From a checkpoint of a small transformer trained on Wikipedia.
Size: 16 layers, width 448, MLP 1792 GELU, vocabulary 32000, 53M parameters.
Each number is 500 + 40 x the weight over its row's rms, rounded and kept within 0 to 999. Layers, rows and columns count from 0. Numbers have three digits each. The size before them is the row's rms in percent of the matrix's.

# layer 2 attention query, 448x448, rms 0.118, rows 0-56, columns 168-223
078:571488504516529409529495545451487510489418451544560545555575555497497447560516398456478504522528549505506506523491460485522510527458493458529440443526546604478486432485
079:500543513501470512508461443485491477434471506519505516490517409501526545537509483485514541509513558446495545524480468481433597517449500559511527489562497478478452499444
086:499489440506519460561492568565579434455569482482527529555523410494534515560513522522505498457522464480470423512498541499448548473502513467448479464572471489488486564420
080:455582529496494418501491502575469550533587463483507544495518533435503498481433433464467547547434445469552475566485494484448505522470472478476496547500587475549440476489
084:455508516538497498514558521497569398422540532485545542535571416508457538547452559549500540503454465490468467525514557473506454511479522566470382524560507534436520566493
086:463442527511508455467456490523580493504475523455432448517509538444444522489501522498485470560430506553518444550489493502486489519509457450507494480485537564434474541551
084:476514556557541535515398577449521476417536470492509539555524432464512454472455476511589439495498513474451512511545528418451474437499511476454524449497474471507469570515
085:491447487426498476542506468567511481543457518547545480465455547489530489459465498478469558461508469484505516508550570486488515491453526450537492504469487510519511542512
085:475494516489493534466614538489500399546549506521437481536560509472518522590513568500510519498489463498417529506534507495495505503557411497505448570547446473495466497466
082:539487573511544500497510489578535539527541447518536455559474484542376455493544541494483498508542590499536439463471525523486552439483485511523467490482495444480519517518
080:563427485491501443528471507477450465510478574480480510516469519507532448549522598520495551536503530505503517503473475557474539571507533506438476500507495578428496533547
085:428430388450524488512534463495466470432505529513538515552445487535531508512489424451554592379464478493491468479554484433527489535497441487455482458470534469495508527613
082:485531524469510524451494461536481454501493517453519512513533590494526540532547496518531514481412469551493454487460539416447546469473517515426534413519491487506521451481
084:522512521507489449487496535452444454386424498534530488533453519491462548461497510449474482527508437516509460525556500513459543478519549509417471501442411487547525528557
080:534491525504531533576532424486458516542466484459519506404458529510473481470545508506506567552527483530504457509483428499562440452477523532494514540435527463577521460495
081:471470462464543521473441487556519450459518492581471526482406509517543534532475478461531493509568533529501574529516520451520504532419536483511474492459469499486466481578
083:534527464499477500508534468434491476513532567505482528526519443450495535547511501498463472510489489425444548527527484507469463494561497481558458441448570489470444500454
079:489515500477511485481505432557461476569556401421412427500503473563460507487520492543514408505532482464526517497518480483526490474535465550502533459492511491463518447561
085:512519556567475534485515541503452562560462534484390549569467462551564528490407461454522568463453474541528514481486367487537492502522537536473534529505554524520509479557
081:474492598482573496452488510479525496431527511464477492549556447497530494436572496476600533477507489500477463554553481516517461486474496507452504509437483437462542428496
088:485516415544534500496498430486458516518496487452521500546562456567437528528551510527535564530500497551479479397466503590453490465511487495519465539438418541499538565455
080:513417515518519451485531485524483503496409536520491542514459558489523460564518499449519483495545511471547555448388515453570528448504562520438532522460519518506527509457
083:502442513538441455540475531487496507498533495610472475511474522499559541458516407482483491432468511521560479499549548533436514512435496516509497530486467508569516530518
084:492444522535475468555422490466530536493517549505494509470469513544551582451557531501516501519510464472449504415507486426541544482503432488539500539487536498538509493463
087:497526615541507513486487465557485496479476481508447529444452419476555476496553519542450480531602390532508453516550585498530471508455539615523474490479612445534449485501
079:501549539486468516500524438482437508497438516503488434572489528505499452543459536521529521525497553498615465516445485577436499537513545442526454551506487505544555449439
082:510431481463506423544490504459490524486460561481504440478488486543482477501525498504540542470503568510466439530493606500529543495499500533433439512562486449553475497497
086:473449492491506488502424559495513511493588546493565538471478436527505501461499495532557508504450438494494526519489456464531493592501441473485499492474553472501497524524
086:599523529460535485473520514457459483453507476520488480517492497556471541555518482512484517488486475499498539518458390524496535497456520535516556467464595466480491501514
085:532501424458521583454496503420472548529557472529605460459501507529531476551573584531487464469472509497528515539454526515570499486536509474545528455507473477522447483498
081:489492448493504505523532537560436549569501478490554486444521421471516552518472557455526545519406459467506527505524546505480485494538463624515463508485511456471447543523
082:527459484584532504506465541482479479535472468575530530547479545519516518476460480569548496464493490524500429462431551475501463476565448490489528470531517475525519438525
088:535497531467466465512522488570485495498440533438446520539465419414465461545518501472554444467526500479551487490439497513548561494519569487476470508466515422521441472489
089:505560458534480447529495479453531474588522509494457455478466465474469567479519562521522506535426506505444481461601487498498504472549522443502479461542448617457509483451
087:505501506460596501437483555484563531502586459504500440496427530450558420543493495404478485461526445497471558541441463535523388462484498487507586509446441508491485513529
078:490490517458510528452515567504431508498473517474526560572526471495478471542472540526423483511502448467483457463497420478513429504453504488459493539485459449512493500475
083:499490476517530495505525472525542431518462477458556478506538489536503475460541555518569562554493582545444478568462543503486479442534491504544482499540479511450501473498
080:496536520471448494598500479495507532501440437462542518484472475533491568501435419427501489514473419540500446563501530427410433485477540481483471488528531483435463458482
081:521531525509484465533618490480520528540376570539499475488466485558501548530525520495450476490501453502444444443518565518527436530486487479474589526510494463537489434486
078:520476568450460507508460566601431512544544514450408475410479506483481535551461541569418420525482504530474513517542473502472512394539453509485498532466544551427510542524
083:428444496461448502570473501486549573510544530540557528481478510499548425465510541509463415574549526499494585479468512525557548494518531566506440485485454468526494515484
084:579506535522513478499496452547509518483481528600517509439555493467515475492523497535503566506459492466565470547545543562437473435539556567462440520446498431483536488441
084:463514500524540551447440484441520530463451465513542471484538471525499489498529505532426501505423516524497480452508517491568436588491469532498480483528471455514544528497
084:485513434481562484496549516535504501470463446523472529489399496491476461497477450483485582503492513471550474458565493585543502531461572533518468517529500497507514549520
079:553593497443570485522406517457384441539439460489522525468510514494492515548523547507470525590563577522490543494568506523504515557449501437508547483569493464465494465563
080:519527497437551545464503548589481517497519456457470584505526478497526488474503503501472497520497536481422465550528541475542561558499505525553476543486561512554524440451
084:497482518574462478462530487472424453513517453432596508523540528472556527514545523549582456517511491528444484449535469506554520523520509439546434496487465562436467549448
085:478446512530518429503520560550502479477460467554461470574561507531495574424502410541487469492477575403549570476512479449512487554499491502478482487453526572496516427524
082:566557421453557516491491419560577514497456509462507469547493473473450504565471515539495499499516445510536500533515461486482524577505511478552440526501490519486479469526
084:480495506533496581514446515439486566515538439581441475422564514498492430496454542483461530558468440487578475484428491421490454479429578482516574508485509509574508419553
079:500469479569541459477501505536473493545576527530467552518548527535531535536495522479509525561439521549509480556486449483455456501569488471436448463457513561408465539487
087:527483443520496456498547499562401526535563485528466475468510481459513516497489505436515510474549522433499478449550491457446533515399428523566473541469504484464559449509
078:495463573503485454492467562540527530526545528541476543466467499467478494503543558557480494543521431496495516516486431526476490534481429496488545478555444481516547494500
082:498583427464513582496564579498476494503558525535466503444498547513557499524566497536423553503462467530448406492478482539491493568563474561447519531530428547508499528468
086:459410511496502483453495505556580487531424491536537556454568470582571444532484497534475599439495460515512484519500484453443560576582530545513513495453579580491495548513
081:423505499539498491502510507597576504445413576540470478541479500486571533507462541511476456538504476397581543519496492514491524457477597506515454455578553527448476467462
083:594530550504490416510482482457513503553541568470529430555514484510514466600491502523530559450521519440499502506398515471466491509459544461492534491509534547519533548491
# layer 2 attention key, 448x448, rms 0.118, rows 0-56, columns 168-223
079:471493558461387555493574518492515436490487577526495464492494503533575527512469527551444506475449486457507605500461487484524525506516534540491528506460480445493509520586
081:469627512455518504540429463518486493501481532482518504438459541508555479430495485479488501495519522517413512521493464536405530531496511499522554510508542397527468565525
085:508551453507538525490509476487506509499498529451463571471489519475500469480472523479529532520580502499517509524509462494488540482493509534505524522514525522429463506537
082:510540409505517537455566492430571471581476467446461510495478414445449465523431432415424466468466526470532497519489431475507494490517565533533499457491508492455496466517
083:496509530500502486507484532546501495506483544408497478500516485457452564466504531546504492535377558529489500530495455564500495512533538572570513484589470504474478507465
087:450570429528543549513544526465503517520523490531500491488523510477466516548517525511415500500514596426556469577486571491498437510535537507498555491532510559476539498501
082:549483485501519477486472512485496498423497484555459461445511529492528476521524518473435460499437503559476534581497436472557558498488500433535505523526537480508492491528
084:548561476512501508478458518509448511429492511528577485561494502521393419553544480466479433582491570494516491519449552509516508499518552501460531468493424472419517518500
084:520476515478423564562474482446464517522470526406581490544550432464463451514560515491496516488553536492467503507466519537529486489458530475546487552581503532599541473449
083:523478483442513425495468479497475510594461554405540523491542475461558548524502446546477511547546503516478459476523459488486498517500477479482441489487543417476532500454
082:442490460541546445417464503514528481502469485472591443537491534554492501503496540489526568505487535546476505475528481477505467492459499451542555543488488542493583519490
084:512512511554515500507512462481556480496529513432523534535549564450479490496447537536578492509436496504532464497523476537581542517575479497486435501477468491594541562540
078:461443604533446590502574478452477533545480449469427501537517496463488560482550436508523455458506466598492504460516506489545510531546470521479475427514458503548479573542
082:538552483460557557542523475448455467575591530547444461399397413451480508452493466494491491456544427482554553521507481542557559416513532494500479448487563510481506468508
083:487497524485537541560498505475486589512493493525524508485484501471578425480478486478514482485474516522542543483568555503426551498581536474522499466478539505443539510473
076:468456530505568457534485492509581500513495487515512407547519545531537543450489497499430477440535536493496487507470406483485548465524488551494505543498514491542511555511
090:458474505493512507459553523446593541481494534506484511571449557511469565489528512535486512534534427495532525563472464493446551504502532459532518474522493509545472523515
080:555457508410557538553494513531446488475517537470519491450451491506510582536470475477445456440438560481579520495461507522526584564505500440525448519484461479443431509475
085:481512494474536585479473494473495491483444449511533544525475461479586518509508499514575438451458448451476488544465493517557512466549508533560599461540528525488497518474
082:439477456503554490553497465519420537477507505478531445491479551515480517657502518472529532510481547415475546559527431467562469544504569561481498525467542514482486527459
086:513529435497527471572494454544475532542528518448468569463505451460456454520462514518489541530504524438476453457531484519482480452555532517475528521484479468516494406449
081:571538493564456475506450495459552488562510504482562531466494495432473440498468542509505561498505521498516469507552478513493446518406556484480517472493495554545452511517
081:550446490546629526425474495509480499521458485574506507507607478545531497476465465506518500521517461516455503526468513467477478552479396514518492477602505486468526529502
084:503495452464486493527517507485548523490523453515516546482455463540544473463422489534545500466484505518494525546489479524543486504533518475552431504472470473522511463537
085:473516424496455462466560486495509505469481486533468464461496505520530511485523506467493443451585573488507554547543416437446560466481529487519561494529545542543460537466
081:559556502466530491505518527507451468474474490519583502473568455502431482571504585519520497463486480498533481471447505495542512515502477498456507521477511464551549533467
082:535484570531434474570508408505534491483457470518472491502494567516497530511499514525563495476514559492521521521470612547484593534560475530426540514490480522519481468528
088:517545527481444434484538473571486535524562421586548523516421570522543479462514525529495552491479473511569497473493468479471487510446435523419516505444479453489474559576
089:525512559495491577424504504523536441444490494421492463501427531505510536452588467474552443513500535493451612502456456529530530537443491466573487445422459484498450543544
088:471499538469467544489461610513460460550506441493464574553460454492462486528476524496499490516512580437514533494450494505487493488487449565503502520528485483426501496481
082:558543511469524479410471413550392506437510513534485483488553495516542570491478528456475406513473507448503493471437492530422413511504512561590475466532470453495512524503
080:584556473500466530474487564570537446421510527495396489483493518420506526542519493456583492406513463485510495435495483423528483514489532496470517587549505519513504532530
085:481530468514502471564534533471477466476418507485563467545500488551508461489523471444498508497507558433538473481512512485503566471516513507562584446532429446485437478534
088:489563539475538504445606504523472489529491613416499477409475521493501554544519497567467516536530472517498475488461521541517445542570490440550452445444526499484501468471
090:516532546471520529464389461492522524542486523479472564521466503524502522457495427433510483438464516479491523541467492522584512515510455508464497454481490446469447498536
077:440513482532496488528502502519545522472503614499518512560452492477534553488533523581569510544491514527484522479478491542488574470482589480589447489441449492480526502569
080:480487403486513523517494454494507528518501493505526496542563493474491551547486495531473488522569514527549489468541543515488528520522500468500469481479522534519509490396
079:480445501557553544452481560437519487508490553537508512562442511463495570516407542489533497453465485484518555483466441537477439414490513517573525464436520436486528471521
081:495422553508514551478479524502492517457468453436549465559496567501481477549453504469487497550524520431531495539585434449554514465456527486539518498493411458564566483488
079:529512565493540516469493510542479536531499508470507443477481475461486550453402529522550457550478562408522480470546471505543459528493534596459480446492601506390461459522
082:492534519472471478505453523523556496421493527488520462528490447499503483450450552491536493473496521553429527572467523527557561572461449457486442556530534475498543507504
085:471455562484558511472477521521506608584516533525556427486531519484560496510487528489510562522472609506474425451489499470441482534452534492445516558466445542565538503458
089:563482448492544461542526565557493490521509489475492523475502524458519432477485437556532508512465499444474459492433501504528469548469493513527452534538494512490484540519
086:574550490529528523553450508494500498500481507498506500524452555500506436493558491446567491445426537456497500508435550554522514464511530563470521488405482456525507478497
079:564502460532490504489515466447557482569534471525423465365485513481494538514525501524454502508488551517462524538473496442426517492609451545515488505532472520427492512537
081:430492548539494528539540474554515452528499495527466542527549520490582502539480557510563490531454469545533443517505493500515508507499469532526509470435494427506506496482
085:598486490528465510491557491485525528499536534501538423530487500462431457516487452479503491516446500457377451518544582571426500488534421507507491484537517466504441520464
087:515510531476540412468447439493537521498480499491530455483478452544478553472533478552425536512485560454535468527465469428465554524480516543492467458472480472487475617502
084:422516459461522487540525529487596458469513539468473475568466508502500525470463485481461523497426533451535559558549467435510470483455517437547425514540528373483535507507
084:455475486470454513495469560486488527453537542614529528523528511479500498484568533506452467514525495466483529500499498516550525516478518518470381510516563522525497510521
081:485533503434456456505498491475536507476539552493456533485508487432496482491477495541528485517488500488493456505500459462497494461491489490495436432521555525463503471536
088:480526525501546529533508464519478510472463431541423456467464506615483495559460470518527494516532528544508527494575454523514435502458493547535442504486571516500523539493
081:440467497442446581573516455456586504553525467533576468485507491464444486431490581436476468503526480505530570572495467444487526457519531484508481474536472510481539459465
082:555501480507493561467436526514552468457466469509496473493515439452431476511520541492548406481445525522507481513411517492433465530553545619566496504517555539496504489504
087:471513500561525540518565540542513554502593471540501581483547506509472602483521445487510540498508510565512483505550558557464416456432534558501483504485504467497497465551
085:518569511482492513604499475467564514458429552527492481530449481461457504475475538454512473485507507417445525532597489471498576520478513479514534429544500507513498507514
082:494526515453502479485561442573436476477465445531475476519343521519441508600504502500441517518464508505529462543530500521541523516471501540506488459479540474569491487564